Weights of a small transformer language model.
Size: 4 heads of 64, MLP 896 squared ReLU, vocabulary 2048, 20.6M parameters.
Each number is 500 + 40 x the weight over its row's rms, rounded and kept within 0 to 999. Layers, rows and columns count from 0. Numbers have three digits each. The size before them is the row's rms in percent of the matrix's.

# layer 3 MLP down (transposed), 896x224, rms 0.204, rows 109-230, columns 168-223
096:461504524511468442492525432528547518607549475510515457468496471421526481493519533465472532517514485508489473492481512507434503429493456500546550464500576477511586507475
101:547503380511469547520511472455528539544534574556486480492504540501528468579519517541442521527472540480523575574476556511438391510463527522563526495533507557495539477502
103:561530420507454420498478484462539497506447492566560474521507485514525475464453528529490423508466488539521479503562577516449523514525547506559489514535499507469433485422
108:531475506493502604503456549470505434416423481521454477481521558525482514498562470461516509523511495511563518509479512529521518482463528470512451476424450537472521535579
105:436487473588522433497599545454521490456446490524608545471533485470516555511495558463501483483527426513540491602568465487468498476529511533513507446519476464547526519522
100:553494539495491521485462476493475558529484554430479478481466459485456511567542428435453458487465423484559462515486513554573491470521517389506444539487478616513460492493
094:563478559503495525528505506462506410562466592443507536429480462539400498445502483534476479438521482469504439465561537465509488514546477475508490507518526511517491520510
099:571515544487636524440476457530527442485489595496523472514525553444403531488484446465551483526485491523511515499553462466458511521496412457552494417526504474494430519575
099:544464528501514495520487547440451481539532453525382525504448497482491491471577509541507539451554491480496503526492469517469480516525581532559535530525551421437474466474
101:480455524448502448484463484513476503581518469496532544528487443502545494541561462579504528567547468450535462486487472472500483524495464385586469492482453537520465422520
095:510485478512507528465487428429510422522507628478528503434512511494467451534503388511445530483541530472549497477520541481530464574501472461489562511514483535432484578533
096:514546544494515527532430559541481476520515472464561442445533473481470457485464475466506478423429512497475548586480478582437468455501519525457519467516478463527523543511
095:495474549452555433392451495441523462477527510479503495413471467525481528490417523461465543477540463498428481509519497519408509511563443491517549475430441470543543491486
089:536585491404532517527536520565510489486477477532500538512453485470469483377390480424471531497523502503420501503425527470450483514494514465447557454469474517542452502506
101:515516450511531493507442466554572515595549619510471474421421430496508467502493424491463518572540484457566528575510469515450481493495462479526442494417544515515546459487
092:488481546438547480500466515537527481525532427515521463505543489512524519479494462475507570531518464453533464444466602569461498574504521556507480456535496474494554546468
095:440556480477521495556505547470477568585501517475481511534516515515538458478477479472458510517535504439512588444590526544473442523481456553484491512536478531513491464562
091:452532523495523586519477511535472482483526491399512545499536444461411497529486463451455474499473487557519516465520486505459460520501504509478482477511490516504541552553
105:473520448556413496480508539537556575421465485470543495488438513515519452504555468502443490507550480463606516472483547495523470475473503523491487444510483483501452477442
099:519517480575494597493478473581512475471472496545514515551479420479425488445509510535531489467532438470527483489548501515473494514552452438501531472572524444442474465484
095:537481535460523533468469527514473465478477496433463498482520529497480474589558488381545512511406507485576507485557541477488479455591452513503532470511504544505511551537
102:474465499508520500535499597516443422492483483544501559472542512506532467528538477507536483513497563456467430479539484516455454504543497525491486489563464505500466493384
102:547509496429457451568542525484544496489534484482466577512501544434516540529481564487482494503442518443520454505465558519535511480504457524544479538526479527479522510464
096:587517557515492517480439523500523454518512446538563543445482542512554485517459453534492459487548517465516528517572481552551499612482560466520480462542532484465502515504
104:522474523499530548483455461526543443515483475490502630480498437509488501513449495541490562397506491525510531482453475467505447492432504555454488499500445455482551524461
106:479495479523473471495508556540492505514509434517461455543499435576487525502494485463523458529460463444514456629451530502514541469489560507462519545495472496471441481485
100:493496506488427565406495460550531447510490491526523485505495455539497556474588495474506403499527424548475475520496531454486522497498541504442518496491476451495503514535
100:560471509617492448501498500510511522500513450497491430538522373519501484494493461504513424516492557531524476550562522515457465506480493471542554515512486442584474512501
098:453511448472433522438515546537495484469503485485572547579491482473433468514545508451499481448500448511491427546501499538470544442483540473476483446504395599458503570554
099:510476474511457421547576475485528451457485510449533532504457505515450416477595504465441497523511535545523522514508516492454479507537479501502500510495593458458537509575
110:489565554615461542484469468520540451618484497490530519468442484465499508559514446474500528451507461540516509514485562504453475475509488467441513474494555493484576527494
102:505507553488526446467546509457525507519520500511506506441538496473526534548523475528507479496475532492475484515444541499480492510482574474476520490505507479443518535459
098:501498485528479559517494556492477445516477522511451541530522518535485469434517523504446441459518495453543509525428441495491466550431527515519521496535508499433461407440
094:533462454459571488486486473486487442524474479503479510598513515476523555508578487477418534524511509557486503578532503549440507525531490495532469474562518499595467527467
094:526452528506487559481489416524463478540476484536530504599556563482495566466480490389448529443524456508525522550430466564475522547510426573510523485527496478497471531477
103:538504565462449450467508448478448463553500557579448526500521547499469497587508470479482546493476505503576451481539494514535530536495467428427484468533472570533426458486
106:454499454458504492503514514463501535430515419526493454480517485520491523461395486489445534563567482503450511496453504498497546487499522543481457548564471476544515539533
101:483449525527498559442519469489520507518505549488494438414485506546569541483452572484481458558504531455562478493442537494447492504519474461514536548554580493482566478415
097:547515488555521500474462512453553484495489502472411500461588501474459515492441501498525529456508465555525420497515454491520547544468486475500533445431490504534486550479
103:492402523454481515520644513614541540461507484502525480422486506540434576541610447496466557476438468562515493537559482509517481525513505584494516535537548503504469473510
111:470558484492497494488469556441458486585549495470462576489583459504565482465483486543526428538477501446440539427529505466461473505485542488461463503580476564481570511466
103:483466513478456424527517530483491476468512498528538513530426502453513488559518596515387524499556524440535620453506543504465522499580458514566465437549556550493562517528
103:500625522444443542496531456479532534466508554471470507434435557459468553392544517545476482470533453493469511495497488492463487461534509487551416572557555485514529541538
093:523463515468432479442495538516517474527455551495499482466510516475415469500428474486461479576456502586506517503482482580492566468497479495486437495460467456516494517544
102:472532491513433578493524547550494465517520447497433432438479512474581418440497453544474552465545510449504411525517487476540518465502538501520506595424421499453461519513
097:473515475544555477470531560501466502491607488568377531559501472481587531520513538477545502534544463483498501468468499593415598540561524526515478491519516582503516476489
103:505480472528488551521491503463478531477536538430499465484507593464479564496477531620469534493438480520520450507539496470476598511464465496498467492543496470437461569514
105:513486554471461509543526539551517471512524541430457544499459485471480408567498497526525502542483488540555459517433479501465420555500594517520533489464466475589479466553
098:557443576504492466476509516468476492504554491492488512505421526496507454576450409514480465578557502488505536482523507506520594462533522486484472489510474432472484514519
100:564498466502471541465525514575528407547485513605446471482504545583468569502483484548490540522504490464594560462543463460498456540524528507536565523532551521527510472577
096:557472516472521475487456441569559485588522504443476440484485464516504443486464489477491462453529456510502486449458517548504537452487465455523460492443443490450528488484
100:458507538499479481529484467392499565471482487529531541486430489538477526436453538524496502539448513469520532503464472425457480508543542546532510546556539492493554467463
096:528578489468510472484554507476532493527531464570547462509532509503521573450479500486483500522525476472535518551456491533410515507483492536527517493478423499482443478513
102:538520560489514505502540508503431473474567494515506531504546504519523489517543494488473471461562450381474466475506486529521460445490482539490514503565567472522478532496
103:502525496508528619497525582469469537490421501418431574491504553456512452463462557506487579514535518486508533499479572466510534505444498547534433488509580510499495542412
105:551493467462528550520560472561542457553520575486514532526471585506514543549536559525515592520530452521562506499471473490451558465460484538520482521490512523630487521515
099:614513511478564528448500499486477535468539538609497503497506591509515484428522488525473427440517442516501504474533485520445579571549461516540477524503496456508506544542
103:452497489568524506466460550488560547524503464410486516360455479461468488403550493551479507508478493532497478532509452545492499516517521506537522502423541600556532534494
093:557456515573529596474451503489622483474512504487490546446458541479513462471532481484481537520474523493548526478553523491494452483438504441493558515514568523438508490410
095:463488516465479559529434554457548458432553521515451520465555559428500473460527462459439493552507477534515529494453459547470512452463560462473535498558481554478518460462
106:486510551532501499504412512484517552533562504457505543508486493444492557499515496437511563533506447490550505529520565492526557465473416430470423507523510523496492493446
107:520567516464553502466469539502553509476483521468505505448547490548523548457488479509495523570563509533429433408480490462477424484467457488451554450445494525476508438535
094:568547546468502479476499454464472536493481557480478495497503558503433484482541445493459470512495462596537585510535492477519482435569500536512515511495496527513441527572
101:475418488539511503468436534526490515533470534449547530484507562564537454607480528537548461455547526500452539529486525511544502438456609432420429507425495506496523511482
102:589531492504514539465494532519460479514587597533565524490578481508543483496548489543425527497473562508478547440448485526482473556489474491509490486554480563452505516549
106:494485513537474548466504506501481420536524504539454491411576545493490517538482486531478543461475451549494540456501491478476458532535496561487472539550507501440480460523
101:484455455536463409467529492486524517513562504500489432581482514529504531522427523458514501508444553537482516465533519555489530543456503495547482472490493445507579407476
095:519403466587418491454477542419501444510490591427509458487450512535539498525467494488503521519525483514486487493495511482519516511520490431470440505393501504478535452532
116:530423531495454534590521499525503551479606485542464496528553544516519476515455458540501551491505532503543493543487530503527543515493488409452538500511484501527463488465
103:489583535532538519499403485506464484484482526450527492475441509549543468475534539452531476460470498538542492532475480569393430470522460477480511541419493537534460531531
097:538508468468563497547548436538478430487484518515547503550580490482490468543492511433466539531431464543486576423511553484497484512485535518482487452479542447518538490476
102:533494582497528434566489442511461487449530555494479612480500423509501501502511441539564531547513450496520496491533480461515428549521485478525548471483494547452469524478
103:512637518466480541464555545523511466481537526588460488477578480483524481548492430459508544498504443496489528458549571534474456601518458542541439451500532464509544481535
095:505428429505479508487429547478481535456524460484515477492502484532451446463530466494493480477498474477444489546460472516461492414467501503407538514476478531462512476493
102:526503534511521545515468487547506471516573568467493456441470462446462499454509457502487463542403447489447474566502465573462561500524503560501439497499487551458539501436
090:514508572430521515451554452460513444528482541529509513496450529512570510473434536484482549548521521539503474533466468570464466579444553476443562523488531470478523461466
102:503585493506521484509507508501509452515485421528528576467524527440544471528509581438443448445415476488502431553514524483456567514475491468466453485496512602449515438475
096:527514478552493589505477494524521490531437513495504548513555464417479521437510497503450481524547471487471436510568466432480430559500461481539475456488495525495541522529
096:565570528456486498448512451524523544492530498436554554475498494481516541479540496457502508470516480451507530504514520545533483507519511496495508496554468411483500517615
097:526517573522557507508524541499591455511549508458498435423520498512486474478457424482416510513546524479388529534472496507479425518492461530584483492448503468539513473401
106:497501519464485509486448426476444524475539570455489446494497437577517497445516547464489569511468476515512463472447523546449492420545450581456559546478524535585475535525
105:472517530556514518525489464494615500438496480551478488610483464566503514472515438558555465463536512558551458589465505455552474512504525486429532489481480480502473555501
097:552532476570468425455494474487524497458457498493506510532487510546429526444514468525457490416534516598507479431463492567437478476514450497581583511502544497560509509490
102:537459462520459498474509527545517552514540449486539484524502498479486436499503457491442483463457504478526515461571495455471436503527446455542530428440537545523556540421
094:515437504498523493502405459549476453520488489566479555470500502470458517550369461495458498426558462507516533537444435508485519554548490455539498422449421477500404497490
095:538438558542610577482454495562529508477552499504388488514498467494524483482504517470442474447494533505549443452482510503469410509484483454506553511552459439515478523533
097:530413458506506515546521522426450439453519524439491513472514505439503506610481482442519494481521486534494458543498493523544427528531542491494515519509528419526455534558
100:490564546517482529501507490512572458500470430536471559479444490501607494500480552484451505476474516539467508422505507512465534439531509407516481483555522493538483466467
100:515472476499428550589457423439521517522551491478524541460530460519573547516477538424514540436470458464522492441492509542533528475484494473541532543477510608408501437508
097:465449490519540507456514446515586490505538500509520482560465454501508545509428460524451491513474559479491436432484561532511496535496568545537531478468494554464507528556
098:455513513568477513539487535488524535505493490518456486548507536507532446400446551402503447404446485530543519539535518498448576487505538502473460468524508490432459489431
093:436490562502513474487518525467546492522508471476592487521551469522481533463491455471515477548604506478486463485502516546459503451457542536511503500530494571523558466464
099:428536523522556454555474465475468503411495466483534514500448497505507478431480552569480465501531518412466486512462554447454508419476542515461517515475523528521459516539
102:470562506427522544571526574534516482535463520523536488457495484506543531455540462515469498573464466544477488492490440465482453560507481554529507447430543440404476453511
097:522476510470454426509499535498454460480551499531495526458407517496529540557545406478497450471531532523458508443509495541516496547434530560479531481467510589487543415475
104:479443486456486492511462523437477469506560507516538560454513490517502506506518511466489506472495514502512458542590530475446481495490492572482456597560518470487507490478
102:513501474468487496427423415475528498412478509479412473494499397430496532579554464465438438438510519515566505524458492561501477488505485500522516526537516486526438502482
096:496546442512458483495507429492505403456509510508555538493540490470441473465477489577473494464448529434532523446434496485471536493523539430449506440541577456493481503477
104:494504500478467486494547498485484510524479494488475533555499517591509441524489528483431570511531411502578479534480490528507471432513497490459550521462554478480600530470
102:532509538509499475498490525533524586519534572506554513510594463548456506520507570446550516513586503540494434499438471495446441498574526481505459485513468468475544482524
099:485478465501611518513531529433496501499482406434525568482487487505474483506495439462480554459532542530498481539560449537456528439499505478416473512472409477481506573522
093:513455501510457479468449406521550499462494457486458479520477608532533528464455462537474548498528554467475532459502500525487533514446450480527476516560439465515475519452
100:508460425488534447469497521476580441539490536548596539509518499559515533483472522487498502481518477454508578501520454438525551503533413481460541471512548509468509491495
097:549538516504528550514458461498497534522479514541529463524521464457500421460461511468417447516484472534524514481553496572564417459481473384488532465498539479538460482501
091:568521549452607520520477473551582449515485595470497496513512455475478454444523468498412481565500472535500547527471482581503403471556465487528517461465576512506490562555
095:556526424424589494464467486520475447551500468512480539515558481502481487455441532460449467501468414467525532480544456494449469536530524474452480522416559371546489446459
102:503498460499544500536520456464465534519526485547461519521526468552492514462503455481484553495524532452511467535520524522457487470483479519475491456512568500498590509540
101:524501515448517394461571503518482549472470532517434544520461435560494508502499473575504482446562514564573540503558502519499506541465530537532509505491491446580528500517
099:537480516542506498488523524498546483496561492540448555520582413384466480492548471516511511414578513516558505520546518518420578524531536462540528455464534574601534550525
101:443578464546521562514543534570498491427496505449496525491515503489530558484490474521504486544563429514482566464364480449433490463524506510490417467500467530444541560479
101:506495476527489471530480516508439406544526458462497524481519489486553573512498392454538480483507513476465532467525465596509475543535426497453553423590451540479440449506
111:492507495482556536460458568461469512502554480452469526468462519487530472454503547409530513506496483514511480483506497503520499468385560451450503466552490495487546436501
102:502511462508535426434513501497468494509416482501475529475497538508450519495517495576422463483458442536483584440487480517528486545511539538453572478441607490433498481502
121:528538488541529453533519600481437473541525502480555459426532559460482549492591502472477550424464518404538586542474547506478534555439542488512465510508487533512556511488
096:516484504538561445528483521503508475500571525406529475482469547486533547479539501500444517474526482551501500478463545573435538509507532462548435499577544476525531525468
100:518533480540579489521507477518518476505505508590508509529475576542474521487530552469499430477524541481446555463455498551475419523483498566457494491472495488555540465491
104:437546473437551513479566519518562485489513537455542487494532527542507469543490398569487514482497558532427482489474527542545466436441543552452502487444491494506431462487
096:543521528482574465541508469470557477511535506539461496452424476457486566447450461544523518517513518524535487498495566501467502482518489559488518476507468470543536530470
098:509494452467497488467426468517533440468490481510455517429502547497516504477497540406475569461518412500511481503451469490465477445541478563507501483489534537480479504444
097:467523488475578523536512518526477548436514601549480493472554559422540464495555491522451457499479507495470512492451461492514510499562558518559519469496522578479589519500
106:501493488514526518460518516484507475477496564511515443465514550445490525484486418510483496485496542541414496463475490517495557525539498488478491442386532469481452516608
106:558511459514465494569433507462479511527429495532512503529562532553435482565523392528478424534537536498536521453551555460536559491488486463493443506519464467464500567559
# layer 3 MLP up, 896x224, rms 0.219, rows 110-231, columns 168-223
101:521499530561529510569472474480516502486548496443487495489506475482512454496560501505478450517436462548517565504534507461519565520516517519525498532514473588531529443432
099:509515471457566529498491571541459507422518520572468415554539481535531510501475512527576468600488517489451566440485522515545471502514502481546510465556503486454472448445
105:492466467536480497509578482447465541513482464501579601559542479462509505500542457505486529477511561486441565505446477493549513500493549529506498558556474540480481529487
100:473484510462492469522440484546467486528504465496406459421433538464481473533571429521365522525459530461504535486509487533534481510482429459470493553527556532542498490539
100:494452464547499474477509531515551495471516498527489537496471548454511563430524578493496508526545477487495521464535547567523407549486571528484444599508494521478392482501
096:412456482552515499491497434483487490491419556556515522484523510526482491451452463439516488571477522511507525522533460450488458489509525534581431458460473494514492549499
091:462500451460464522524503468553515511442473529526518532569526500433577488453502528526543511488491560426397550463465513459513552496514439438520500454448568523462463511524
101:535449518474517532536459472489506481510571431496424426468441468522512449501549511553542572474484524527531492467483454534510545447503567529499503551484502507523562490447
098:578499503545517530456460592437565433466469559498484463460421470456507479457420490561528550544598528469496489526515541494544514454555522498541518429527469536486475507451
101:551502554560439536562499509500471507535507489526413482505544486562571499475471417462537432511433479409479499457551534520503522528561591528480555574439456513473492505482
101:500495465512556545524494536545470477533444585489508531526518512493502463446476467463552471573476518501456476514527536478465478529438526462526477537472451471457495435459
092:452445560502458558528484509554604469488497460559512527450526546449558468533513450604468444494555589493462517472548526411502537523578540517541523494488480482510518461447
090:400526443620481610480566507486531468466517456474548484512498522493540542511505525582508565494427527516559487506521518477556488496499506507504525468560469490527555508475
107:486479513551537466504505524536552516515544536414481460471379453441412468540454478518524524509480482488538498441488441447496487445482495544490457466438571432523528575478
095:440497520448534543468563525459491512427502491523491485443526462416510460535445486501559465505476513492409527556482460488496572439485540539489523500440488428510483582505
088:485505523468470524542554506434494508479469487462552536546417538497518477504494520459456492443483547453507496511449450479510606510437547460527438436481519570523577534443
087:441496454496409527458545491437536542455469526526506496497524496429468525480486514528483477513509564535478502460495517502478470519466515497443421462505497553485507490536
102:538485536521574589534471498441546480534526561487533457517504545460451545491437507547540570510471511481431427461497503541433490469516526458541461582518520485543496527533
101:510546491542529554475501430517515503412514512485456431467554618485538516461449520516528511455542556544472466501482514449494472436464466492519492564552443516545405475493
092:478455529459519522495463505606535483477485585532515523500493520493439507535514566556543522478508540504495500477513516535526430461512538577463553450473531560520487545556
099:556470579509521563477543526512490512499505475516500479552431577554539466565489496463523466482524578516555529479450458471511546486527486488535558479491440483606440432566
101:460494564531560537411560490516509548440540503528509482559428469494520483477489547490508465539495523550541557563473468517540454477543537474449587497470529558593439529496
094:533478567517531452494538541550511553510481499541487460538476488521484470553468467468495467559527500493490487494469441490509460536490426490490453559571521508444497463469
102:513492513505531530532602471580473504501469497570531531483559550483520459579501446493478512480493543500491501542515542465536505422503485540640533533422488471583479482503
105:549479536523429493446511565544502540518458463482526512517517535553492387498428567558504425577545471493475477490536468548505507536563482497509516481494504493507556552519
099:542566512534540550547473555534423512481520403454455488502470529517528615483532494506477420456501492519470475471505494533517457459458494591437468473505509544496474468504
100:469517555493504496504541497444540510494469527491506572436450566384461508492507467533570554448544515408462518463491518573576508488529536480555453461520543548516475448479
095:476500544494464534497555524460475541474560556546477523540489538507444459557478515513581510511466451432463430466516470446525462533544514498596526505483468463447488566459
094:430462436517486511496454519519502550516491476452411501440529460498488483384497511536435470511480430555424511492536557531448518491486499540464475469507520468528423501551
105:497506520511483535457465485465605421501472516527491456523556500444492526440519504537521532491515536454505448475463379435511451510441458465535424480457506530519438503583
099:516515486496455464468586538535479533533471413500472508435519515545503497495465438577543581552538434522537488498531505502518490498506518410464523458474484447576497531502
099:517518453516544482493419614569443559492480513562465515475511574531529508527430515443532487533429464451549468477520507481484518562548505537497527542466467446505556462511
097:501496437491517465501428501379446544482434460440461492564546530524486507486478513525524416514486497518472495573516461506418489470494516458530470511477570490520574544490
100:431497495547403503480459470571483514513512484585464482520489487482546472459504484546432491472495548541497498474507449486539513604571459496503529562460471528519497494486
111:577482512501552496525461551461503490539499558486470442491493485515473532523459540473418498501484547536526481447529445488500624487464481428426526474513479477502455482477
105:466534492571477500515505529484442553450532498460416466522471542506422482475431483491472542510531478496485486499429484508555513455553573493475484494495467491488523552477
101:472474552558535531528522504529561467557445579489463490521548593483531497475496505450460536547497459575510455526471471448473499557505534468467432460579553552481473530490
097:490533466508577493452521483525544519469539497456485510526493423458524488481506585559541461457471517525509438524507488540557542470441526474536565519453514488545421566540
106:432540549518585439495519502511541521546547528499498523501525558513453420592407520463497413426482551459510484560455538521517510458430537500533516509488518508441596496515
095:491459514552427499473454524451506518490446497534508435524461521466478554472495475491514513492553526510540489592463539485424562529490545564431506459461509563509456471479
104:451515491495579523428527484527507540472504519504512550570460548540572462462506547479493588495555525471510419513523508455523465545509500436467412552478414504539494488484
097:487528520516517476468502496479442516538519547457452446555433511553540452524472524539501456510511449422533573530520511533512546462500560528491593470550603575411504484507
096:488483431490479399496483538473512474515521427528424551472518518537510533543498543547462453450558577488540507487490558528509483485574579528516480494483512503437451585536
099:577478468498524499493461500479583566429574440534460546484513454487505547496463449508430569555517538499484567572507434494444519481486473558482476509585479522466440496453
095:559501564534530499536508492533506487520517521490455465492518507478558418561534498460553519514503542437465406547460561482490491441530550596495481477526453478557502439465
101:483483476514550573498518441485527507489426517474586478528491456506507514503490528412597524504474517540500549465548454542504516575476508521480478493509499569620504429491
108:435537438560568523538506431523597575482518512452518509521502591499482575553464528457463496462539541480479528571506464564453482498524459525445487534411497454475534481584
099:513509563536521532560539503525480538450522490477499522415399529540590459506450526498531436520488453547496522544488516534478487505491504416479543466483537525550501473538
101:519534404479474540483526489520483507486482462524430436480464534461457524461437509421578584442465451496543561442467454470514505500551511482488507436521484448479570422540
097:506478456542426467516521489504544506498518569557513456490592522453493448531467474532458532449436456500538513510465513531397578463535475483520464545549464440528545505487
099:519537432476525486506529486633507481488463445519544419474510506507462507459502452526471463380450400548497503571509578544525518439467519433495497450542474526450516465459
100:511438516506491486488565458474580499501581471561496536441515490526479508438486446531497558465466514531476550545530516493472481528509499437473490547567494486494466443490
101:485529579512530467522563493542503501504542465527465563528584507487451425525478513487507444513496491513524492406422519493474536456506537424468509546519497493569530566482
096:530443544511494448479506508547568505499533598560436441455521503483460553554537485473559492453529432513522538454497475500540488452622482432592500550468489496491549509496
116:520563526473603546472512504491534545482428465460501482560509496426484481467476568472586547527546485516493440401567443455553504482506539486577495538452479475529511424562
103:504457481541495441532493457585551526513474461491525531481472459423488508499518446492411530465456471632487508473590441511489523521515514588541491536460495565487536508522
109:439443497553515406528531520591446518510529546444568468474502516434506453472619546525484532532520514476510458504469525488468440496487625580535538492467483533512466472463
096:522465468463533550528469459505598512424460506456394531460413488541525469471456453549438509506457456606460448519533509543469503492403487450478517507565459490434440461436
103:528544492508517466546494439486558519496508449508550500533439594477515510520444547493502535565494482512510446474502481513480522522466460522476477524517473561532562446450
106:487445495518536391465464453466447565481543476594465506491538431538439488532468538543486510451510542515502543489467525518460420482512527455544505566603522426503470454487
094:502452453571525489516465574427502503507533553502542491514506528428493459497462470411515465530440566528536491531451475487559533525448498571524593540510485505501527508493
100:465484471474423481550568455547586515431496454489549567469468505530471511561499513509501530467504490470511528422474505558462466437563491532500598458511468502470468472557
104:492466517455506441501552525530530542498502545499493494526489493515520560515549427507539519494410460546596443458436468474515498489378486422446491556503527495450552450506
100:470477519483532579520483490502455550477557459476493546529536463501476487465553475533524468485449497542489489473517478565537499513473542507460551518548545538517491489500
110:498441502521521583511453511506446501535445487498439494491492630506532514455511518534532559582544531426531452495505479453543548541548517524508496504483531474426453532528
097:472513557463483490560514568546504515450536470489442525408516424471488398479549541487576569538497484455513519517489438566481469476522490475529565444544527449582408563491
094:400490416558485449465504556525462509390454535524441456508440418463477458537505537510504500519454427522489509505531587555481540494473512473487511508531528512554530506517
111:504458549502513453470524459467529544443540503503502458481507519462428490513538475517445522504467527553576491638502502523498545449554531456577537444490474454453428424468
110:484482461556510545484508489481506547458498526449530425495489566539546454541580490434542489414521517467417434535543412497534566433461523473506509573498439458530474529521
097:474512431503465470564467514503502526523594394498549525521463531447483557509468522541492482470469532546511523479541523491542486539541531478560517499516518454483500496531
100:506507465488575574513552553525509557487515442521494471507432498506533591588492532454512566513533524493544477563591478549521489495562526488512543483463510462505534444500
096:464452478507437494463465500525489511489455427556539520514516487470464550423550544528492497505486518529518502542404497447466559495502527395448480539440462476571500553492
094:529502431508471499519492505485512492456544521500526472512431500502506484401437497510500476383511514471573429484456633455536505468454525563531497534530528504427442484507
103:526458456500513491552519532492506522476446547527518505461526525475474419527573594516481545538457407445474534442550528486565463532445494537492545496456493500515539512498
087:475428478488502526446539492504503496535416467504455578463512498474443474466472574465538502513433562506576496560504483505511534536484494507520608499493495488564523476458
093:473417532525549584576500468521528581494474509563477476500486473550488536519506428554537498468535514492497582442535481499538453470540449434532477526486452420498503530478
097:457447498575479538445486477486521512464490520477455553531478513479527494530463496521479476468549493485561552504493476512478559467550467542476380518594444494480456518496
093:482516539527502486445536460545539521453571473552543517447485520599539494473527491516449531507475521486501448472531493465489574524445453551476543501539509561476566578521
097:510537495503511431507492522537546484516504540467451530509422462493505416565480520518501465409572450561489446551485535415506493532470522515437471553474498491539550462537
109:438524487515480507464496481447482523464492525510498431517524488524526512511483496531557558557466416512526490492527529474433463437541534509450469471561555551561568491485
105:500514500466516505500419476499489507561512473425540521504525492446529491527450548565533475569542486488470466498449529526496531477452506497519507467482560508529475435462
101:575456538506470409460443466443502522480456496439435486526512555466535526513533499513515530420495552473539475454492492505454458504492572572499488465487526472450496505465
106:472496484544449480479450534508536491518490441475471533556499515514548467509538523538461394527460501530517567446598551453507466520517482483542524516484519520528568515445
102:487513421520518463496454524540461536512525514560487499465618550549526540487459526402479567438515526519579469449551487483519511540524468520511542505493440580527514422492
097:540577465529543592527497531476518482498491499530442481438589464541515508553498518561479488449385494507521501475495522491521476558439564521494592485451521457531501409536
100:506522543474481514432514479468544449502507507526463517548597502432547418543453447540515471565529569490515463530508501489489491502500467432413446495591428506470500506534
099:459462526522501501549485512552434532486512461498435512540397519428524478544469533486468468509467458549469519444568505556449468475523570543491509514525519451502517514559
100:526506568496539531412489581498504549453398545454512467506507487533506528492526521590508467472531528518501514493479470429508565502498529523520473525508539477547465545500
099:529490518488475441547463575476537531488535484416522475542449490509562523539521434499496507430409484517527478456524463436495489498489509460606527470521510527551508506499
099:502583511513498522472530446498485468504450458521524491472435479498498545499576510480508503498510496523401494470404541487487481515504476470505479523464424491539518493529
095:468445513472508464485489470460526551487565454440431448579513493466508453531478497537481463466500464585452496503470559480523546499473420473491541534576439500500492482599
093:514456442454526537535484516516539537467478455518472566509526513502491508511511514456561412461499506428546436493522510421583519520481493491484536473428558523549522521481
103:526486427523532502523528395514443494558531471550517522563521571467515554529492444489471516503473532480504479452488519497560571495490499488498542513421418531514517507529
096:536510495516479481453476444503477457473472494526536511490440413521486513507458481463494500539505554441481505505488496451580521522423553564416520454495532513567500513552
105:512493535575468505520422487481461553497541490502525507554524465537516509517488522446470582523525506553442472438483458471525545438538508447515478494415486437512460509467
099:502468522439493431469530506449517430486537566541535454529440450497521481610472529561504450566521538495525509482511527511560519461485461556381532464492479508556520475487
099:512468564466432467485495493516494546494449464509528519512554575506520545482486505463555546454470480509495554453448521496513555525502524504511508468595549507435459522540
106:466485542562527453511536562524531446470462535475472472455535476477519500423494477460444470517491541430568481447457492537499520472487557474444496488481472482547479491497
104:531556530503526491613538539515467488458421500548453555531500520496512490564399578523503517578543480494463433471427487471513546479508540410490485513420557501459470532433
104:437507450408634452494497522465541467478542418545505505593426483477484490503411472486483556509487511530441478519546510578431496441456508544411454471505520489457553510490
094:480466387492465565458453472525516496534530379473425466555511516480526513477467497480547474472479439545457479492492533512495538470496468482539468524474437548478517539442
094:437432548528503481509535532501448475466481481552587478475487459604459540486476484527526536517520505485440551450545428417519523459430526474486498473515484503454486411503
092:491442516481506501505510513519439497525470497461535535497575497514538494560556464487578506502590484500436499600459540439455440592530503508468439500524536469444501506502
099:482504520517476492531524465462502531551493543488494472450494517530430456483484558539508453495530444374481592542521488523518540498570464479471544587489572552492462480446
101:510452519436623452490479500513492555486514548550421465582509517502533469494418453463492499605485496485484462512482457462471522525527516498469493504457518398523556477424
092:444533460531537499478512514463508473560538469460472532511518469537583503426539457469514530554504524408498482517585466498501490519541526503538511480472598534461480468564
109:521440526469505509474491465475493523486473518480462578547533532510518551512464487472560491530511455547532515463561493563545463499487580487451486473517508429531523489493
106:534501495534508516494484564495524498439514414511461467514567459506529474536495528462523516479513460530513461470534527501531528524560536496510515493512521555551419472489
097:524409478510508485505411463526538484577554485576498486477565560519461440480487451433541443599484524514561513492518594499555535524520462500535568519491489593491447475507
097:535397532496469519483480463475537534444521480625498490452453459506523526535553563541479494494479500492532546484427546438481500432594505492480450488556494430575488564546
106:412444435470503538464446544510405527512489596483394446470535529437558560505504571469520473387495554586529553475602479498466526520547507483514540487477520450515535437558
100:481399467512488402454507561491450474496489512581429595519515491475457571506451503524546489496469529443513512488522474485516537444485536521527510520460544539491501484524
111:477499555474516452488508437534487466482458465460532538489479534474553496514485550457464553434479465515578550515442568518561505470461597468495501461518600450551450534449
096:474534440534496508469500458499563463482427508479513448488557492515489440488520511503518513454538460573569519532497495493556548482495491553516512444409498496480504420586
097:466534593520451495459498522471490516470417607502474497505536454505528432552483526454443498468477467465523479521503466428516579525485508410572513530521504477553505483514
100:484495471535563446495495532591461570531401554499500434546491547528531520534507528566579548562489486519492449549559480470475518486526496465476531482505519477530474457533
095:483517507532519529543494465521472502515490484493475428502506557575498528461392478543484476514455517525547519419426607509512471407470469544530526480467584508533466516464
100:432529495501556457488489460503478472544471558513458510455458496441502487481519520496471490476510570511419536481480491506483558424472568515507508495495498446532475514504
095:543503519478423461462494547566598491517431429487518523527466494499467547492478538485489537509479519494392510523467532505519495489473575511493457517462441563491456480521
108:383490489491532485511554447511521541512534496481465477474521464500496485494438545475525555414489528463466524495499550532509489426533449509427490545488452457468441527498
118:542472477475474476497497502544511542527499514565488451558541500519464554563468571433530507505534460513482516482510534494502505492539527445506516475533547479394509505487
105:482457451480455477560428507576585532520466530554450472493532486528496504472495565558468461530480459444528463445591508530497564526495582486463501461459507435483501525513